config.toml
num_attention_heads = 3
num_key_value_heads = 3
intermediate_size = 256
rope_theta = 10000.0
qk_norm = false
bias = "none"
init = "trunc"
init_std_up = 0.0379
beta2 = 0.98
doc_mask = true
max_steps = 4856
dataset = "wikipedia_en"
Each number is 128 + 32 x the weight over its row's rms, rounded and kept within 0 to 255. Layers, rows and columns count from 0. Numbers have three digits each. The size before them is the row's rms in percent of the matrix's.

# layer 5 attention output (transposed), 96x96, rms 0.32, rows 40-73, columns 48-95
124:115146159101132120163170130126086075131124141099158150114075168087196105163090110162149096164137123072198111102157129096174136142122183139094110
130:172118171136175135117141154128153095114118135187071153091089138182059122145110098166153045176085095122082143085090143124113150100114130076145121
125:153106198121116124095180067176087129054169101161134151122153118145117189127075092153104123158114134113136091148092152110137087135091114118165150
136:150160185165135073176135121096087141119153166087143138112153168142178165125179122133094182171121153142149106025136145154137134176142145107111115
140:108130133147121089116162109150187161152138190116085130098154164120103099155134139114182158137055125152156135124104082157160170134129107147142087
140:125130123070192161167160164149135159126134142144122116109129122099119115132134115133056152159110203135054105149085143165159137132153115146112101
132:132144100076134107120052094080161155126185127106145139145194147110149122105075155175218133163098116115151119122134131147128216168122122134114150
127:170170177104150140128184155114134127167197118124138133093199151127120143036142129141132095137147109124071135128151140102144090078160094167169182
128:092109167117133054159154114148145149081111157120121141147132156114166152154136033090131137090145066164119044132094070148096123186129099105065113
136:135125118132081202121154157091168128134076136147090153137138071119106152107102130150117136155138175158119103135189151079138116201203117130141104
128:056120148077142140088108081139156118130128112094117136120160108187145116178153124065116090116077180074158123105139169139119134156097122082142116
134:152133138154130104070077116164076144111124129155119077127157142162177141215127128131071110093103151121144126160187145105166150128094109113135148
132:106128112104126105066105164224117117160148079146156114087057149097179084140125129163114097109079103163118091079161176146099096145122103150175148
130:107120132144186120129120161120104134119143101115127142136131161109187120115183126118133138106134172086093104113082175109110153104147145165178155
132:141129086187129095145163168072135069094147142131138143130077115228147097119058159088167118145138143125162091121082140141176111138117114112124100
134:151138085157153176119120093104130143093113146092138066100118124083131152082090099116140116117095112108082137118186170117177130155122115163166162
120:126104083079198106197061118097140109132152067115116108095146133173118159073102137156123116075115114120163088131170108102123133120112154127097131
135:060115095095114156112173140087157117162139160118118144193165184161161145147073120143085120076146099105113094154138099098101049146151157115110109
136:067183095117132141127075125156108096090126152158133133142142127157067097094196138093123131166077116080117088162142075110131134132120147169094112
139:099124199113181132098122132117122190066168142128131197095111097154093148139094179092053194136112089111163173095161120110112168108104148108105150
132:152130114089172183147130092140126088104150106093161113140140117066121127145108133121061114136140135137075150073143137149149134170205116116121089
125:130170182131125162152134145117067150108076124194106074132124147089170141085062175148140160115088129136102092140124177132107094099119122100122127
132:084144124125137135103125093068045121090220179139152129149148156107119120101086127069124097104108160171106104116134122150100142113122138130140131
139:087133155100180158071136142154108099197066178052131200126148108158108206148106122141112119143101130233130107108127104069157150113175109109150128
091:053111106087117138119096133119167104104160117145158153187182110190146129177184109164161111124078166214161158140118182139115128163175106143187164
094:143117173106171107132112189146139174129119118160175124123087163128117124159114085149125092110206147108130098207165120129091152127094181156144109
088:109115083116138167128120181138133177024145093121171088123150125147135116121121189109135140151164092125023126104089107090123119125047106115190165
091:097162164131128155129079161089116073125128131111094085172142140176168110153119178108100065153156141151123116129106075113145141189129110158139154
094:109162172074158150192185085098082121132153153078132129096129156121149059130183128099136106159133142134100123194182135119177125128150146138182104
089:088175170186159138161147142162067134128130147096126134130119169122074178136122125125150225153116072145108151105170159144120099139091139120082127
089:108132147156179093108171168103113110149120156144160127154207096049158158172133123138138088070117106054115134107078141148122121118131117156139139
084:141186185094126114123077134125191133146082114081107133100080097137085143074169189173087136137156094160111096100128157134123164148134135201134138
088:060121135105138115159112080160125172135073123141080096171174167188138152124135105083087181099168183139119080140170156127130140121150137146097122
094:178129076165079145118109161085093149122107075138104140128144137139156153146140115120174111050102126137098148157168126156089172176165154154108132
# layer 5 attention value, 96x96, rms 0.359, rows 41-74, columns 48-95
137:139101128110123138110129083156100143159148156065138148134151071113133146193094082147110183122194122146115116147110109152165136153106120139148133
128:135182047109060128120152130167129101127137148152096082092129112193150124159127164132059144112173091111122118138099132108062129112121154112040175
136:123120089162131055085178166127137114149110119105101123164170090148122186149094134136153104131106127141141107148159140093141107137136121105132089
142:135155095183079132145099135139068168094091139127107139167110095170163158125115092145106144116119137106190094113140142149147158131026157150183142
138:131100045144170117121137134168156124089125109160129127108079118138141173120130117190188177166175086131139141118144132099125124177094142076107101
134:128158128160127166147139111071112126135150091056128193093113079129168110136174176103114138116107121068123158126118142102138079187136140114121192
130:106170169131141082191096078136156076151095119123130142139107101153130111100130136150113096141126147158153053091179100197151063065149126093034113
131:119171110153172120092164148102247143094163152124131109118144095120150167108090096125099116169131097157146164127084116093159151149132171132144131
137:133100137146206095183184179100111134168162107101190122166170165151106113101130099099172119082155141186087101134107099137147175121132165136075096
130:160154126131090117113133170096093167151089135167152098118103115098119129138158166140157204153138093142031163137131182139124160075190154204148146
131:159175116130106126146152144110129075095126153148108157106103139097151156138115120087143088114175186135102092195068093182184174111204096132167094
133:169167099194138164142116131108164195152080141120121108153169125097142070106065156117137131085135165116109139185095070188143141101125106086102135
134:127164149070111147125132101118119168093155168121122090101105141149187147116104174098126138069128093129063130116143043129184148154123136131126132
131:134150183187159139188152075132171177105166117122115133126092073098109161139157093125105133143131152162118127174194142137077133148104154111107075
137:125082130181126098170147125139121111155189139140118146131136174082176134125098140123051114129117114163114165120119125093110196110173110082114140
116:132126113162082132103117135112103127185118166073138142129119170080126164051154124134120106113082160115125074114118104148073138114173142123179106
134:182043098123113083162134071081173083099107150121153125145119069156117076094125129082160125151150157137102139112093157170117164186106179100112145
137:190144152163091106157097134144187086163184071086105175090131214144130102131132134152116174131125128110123157147114148086136170106067165114174119
140:168164118137090128155163133169080103167109081157097062113120181113138107121229127165119117130150101174087093114128114165165079121113174103157108
133:107078115052181133190119149102098130143205125178134099146161130177156149124085104162068161116119115149099123130096136180111153132108125128135115
126:170098110164076051151116093153182179075102132148090102149120123153127123071179121151131089074093124144132143115094119056130160125134115153111151
131:149128096142161091164198155111179092085088155107130098084081146188175106159132131137141196120110136115095089160121158110108133153111173114134145
146:097157069157119155116164095150161114133178106132133065189141122103111121093122167149205107132145101104122114181116137131140093098110145158165120
091:161098111119133152099105210121151171135145121118123106155133129148160128114084187075205176112145130143070153190152183134095130145160150138199160
095:159091176131113127102125158188144113126095152147113124131109162089179124101205053140176148082083117146138090116170115157148175168114151107104129
091:130163129110158142109199128075178153156107110091182078084120189170112110146172113106117180133094120153089166101122159142115130121116059049103119
092:157155165115111085111124132106140125115133150152184102120222136098152156086137132145122108117094087186080113105121122075083176139148070145135117
097:047103118072144094198170105102195052113112122160159148091129107143143107140111070137116137134131100097099125172163196139148101096128178159110110
092:122178104164069103141163111176149185155125105115093101097112175154103119098148146134131087145100110160090110104140110107152155131086159126123081
089:119117136119190132083113070119136057116102200145165077139134099143165136154073149137130103142157170115145155059102149153146131124093117079190177
083:129149112185153087140084156162100151195061124120095125170151149104093129109060105165142114078100097192156093102153099142122130147128133129124113
093:170144081122073058147149104050197104114077141120155097134099110125126096117126167103154137162153143130170131123128123104113141145187132129119107
095:122175179121165157132110188122150115163128091148124183091148080143143117114095094085114121130155159128104087130153173136125209142183102164104149
092:129107177154142086128115151104142139139100057175142137152073123165127157185142093159119075139131114215127164106174137094066121090156152129135098
# layer 5 attention query, 96x96, rms 0.0975, rows 64-95, columns 48-95
044:136132134145124107126128101089161096114114125072125123133122134072122100134176034177126121079176026155139152064136108152116140144120105188132138
052:094122108156151131143137104119141064134111103123108148129077093062138118142155051112086142079158018118132139047124123139126122094087060179105116
043:128143192153145079150159142142115135132193160136108102095073102179106115089103142124141094171071177120134161156155130082101082203162162078137150
064:051130136150149132108106141163137106153125156090142181148045118068125080127146035094150100151118023108139161084121122138130116131105135164105171
058:159128092094146147127103134138178133128084107121160120126169164083111179166162135137139141113091100181189111123118156160164141040076133172136112
076:103148141121159137123117109173174145134095180065174163097153124089165145084168093111117110155093036143128148084153110120148124099125129144115073
070:116109142122078120136132140107105145104195067180059104146088104161109122147087126124170130071164199102120091157110132126103123136094103109153206
093:152142121188180175089092067120103154119146153152135116139150164186107127063131100199108165122108165173081175154138109113097119139143115063067159
120:124106162177112179128125090123151148143131114135127167160094131151109119097105089161127172100144147139160089174153094130050103085119111063130173
122:118151125100191105106068125161111115130094092110094098104141143117092179186139084153155160152099035112107065189103129097132170108134176117083121
131:185134160162140096169146109115154128109100147088165138145016137072153136113160122088151099105170152154073123106151124077171130108171162112140135
127:121149158105122175114150113123114138137142065147159131117066097130102077123155146127120135097170119162117069144128138092074142109152121141106135
137:104106098105146177124133084090096116122053142137142134089093078092173113075144206115135113130145174201120140133077157087163147105135105128149092
120:143129081150149165154152114151140062175135082093142149125053147117119123209138103131179124115074171079097091155178117151090136139133068116091113
126:126131174062133148123111106141118155118166119127108100065094137145177107143155185123126151199166166171093112171179176158065136130143136137130145
147:096136128135128114157081119147132135103099143161158121117110168153165113123145135171085138122185135117128139110135097135097161100152230142110216
034:194157147112084085130134126114186159146205138122124108074214142147108120091114182139135138104112198124114107136107116139164138191184151073152122
031:194130092142074141131165167090145127117165088097143093069161139116154100168075195184134141049091115083147180112110156114149093140105146140161195
050:098153124155137133116123134155141120135126158048124151113100130084124104057123070107144115117147000109149137075148103124134141092108131134127189
050:087112137148141138097126118155145083135136088098111137170101131085112135145141087112139163107170022125124104084143155084177134124115056181123178
064:138128128158106112104146142107090134109158088177110069148125128168081086175091157161135153083118219120133106167131171134137110193145139107163216
052:117134123103144178137116114138173093164081144069186131146182161055142139092154082143118177166124013156183120118137115150150117077151138148125155
044:119157116137146099094120128133103177113181158130120089094142115172149156095141159126129078112102189137045224081134127101180136174103105139075061
086:169112101084151100122141152115124102168076177082124191136179130127124146111130177084083106192146070142145125075091115148122139154095098151140036
061:187101096090113103102133121126107113145138107114055180138135140138090191122079162129112123153201134125174088133079118152082107113069107091138139
121:058147141150175102179138145115124166125143134149121064098104078140180120113137057123151137045096152098069152141131140105148123164139061161163206
140:153124053121164132132146104161075082177101195092204147151185141086139125124130075096120142109114197115093144156093119071084147159109134116143138
143:108146098147139050128089127092170159184154129101111122121144135148156155134174159129086102096187102094107109186069084130141103091116115123141148
139:054138141120101166067146100086107139173194135095117121159080158129156074173155103108089089113136127160155105120170117086166134113131168136141109
143:153156131121104151138132109133099185126171120109054081168149128177126174092108178121121109107102117137124136171127141120093170125101181100174177
130:186189132124099137168118106167162099172191069106059131135101066087111172109103092074138161136130092139140139133105079169109149105098061119099152
131:127145160135143144073165150175151199148012144154167165089089107111120135179118099204108127111170115096148079145098131134161097149153117146124148
# layer 5 attention key, 96x96, rms 0.109, rows 64-95, columns 48-95
041:133153130129136107112174149172115171120151069105158105130143100135076128099110126084111159140148135166206164128181105082153135068116094136134143
047:108150111131164108120173153159141147115128110073162123125151122143116129087109108108146120070175117117183199143194116136165110115132091083134174
033:139110138119076077141086135067178121130074160107090074103088133130138112158151137150098104133104182132083110112099178133098135153062126153196118
045:172120097125142089117112117154113150076145094082117127114187120188078123133116113113116116111142139138129195151134137151143205105114083094153084
048:091127178127105187131146132163124111139108129196197168115123083142135145136160180118114137215093092132167183122101059138107114114151156106102069
057:174118099175146099103156087159142143077138113098087117126161120156080098173118110084085077105172109148139144098138120165126202133140122143157090
058:057152110054132133165109145073113096138148086121145113118071141136157156101143129233120150111080169166118139134081118122170086108119105112096152
091:085144113114184127131168168088122147105128123143147107169108127138098130093185121241131138098088158129092122116162079117143104129129076185105188
061:073110129132053167133154138136144120138114076145140071088122105117148165128123164145137168163062146139171138148094176128130134122134126041087192
115:089118117108081115113069130164144137128151131094107152126153111107172136125134104079122093187163141152075104113046142139124116162107221091075098
136:105117159142096099054157135074134140135110094139255172164099121160157153116111138114119178073176119119066119136185140137131140094129123144159111
136:131155108106150136162190145127123166138146174109206174150061159071141174166079183122127113165133075135109094129132185136084150120067113083109192
143:057139121113100143164187091181149132138096106110049122075195152065174131153119132176165168146132179147097174044080108128114141124126139097103095
136:094132092091122150090131098162135117116125133090096125162119112158144208165111146115146081100102087154055134065151095110135108189103076098115126
138:099113107150137171173126152255197148110145144110121109123113107170135087164146153185110090180156156163104128137109147130134151108163093166158106
146:068154116108132177079140077135124116083141126096161111131169111094124126115133123135149132121153104121139155128098065144081117127120168129140169
038:152131094095157145079137153137104093071072123115162113142085085173118144109171108165103085131159150173160182130145155151119129100111093177069147
029:161142086153180075119122124164104097088116111152121171156142103134074111127163099140108100129168147190127170106158110149107204124106102169165134
042:153132094079149073138131078145088157069113114053058123121154144118103100141097072095103113084146170161131147132157142131136158111114078147179163
041:150153099137183120093147076165101125112161113044085152094193129130091117116114136153088113145157073188149173100146087171146150126164135143132057
045:111155129067067112133076062105108079133119151111104118062118140137158156160127155081150140137101148169097105095117145112108124102110154112159041
049:084115168154106170155164128121163104114118078146186156159129112137139168116153155064168149176087100090176146150091145154141110170144127082096203
058:180134084138154068109099139113128141135160160119082125100140160100105082155063073130108089079190096124091102062168112140103154093122134207133108
096:144125130136167102109145175169148197133121160092091096135170161120100070135140078166116083128141173150088108058123091123101146162129164174081196
123:049157091068131161156118135062121081117155081127145133126075104133129149099146145218121147139085112159150141144081099135211106106120090105127139
119:104150190146124131119110129155100085077122143102108097110106133130158144132153153120092136056150104138124157178117166130110100117086065136105133
140:198159143051178097142128076194101114125074146086162131169110124134153113124137115123165154130139183184126158169116081123093124142130138190184129
137:141146190133124151133135111095135167131144135095150128158143109151129106205150084147139154140174141140118122110037062110098144169127120177176135
132:068142105155119118074142095117130157163177152096160033110074153142124088117138115126112139181095101159190104107091134166103162154182142146098109
137:099125089116139176173107114145152143143137120154167123069118099148076227141135081094084129109095181114166157099122118109135125113137153106199186
129:143138106053091071108113149117133133078108088139122092098091113119122128139120081118068122162114184162117091087140105121087167137127069096124080
142:112104184160127149144092065106124171139105175123152131112127155123128134127129128150119204095145147104175093136105160168115134156189129117127172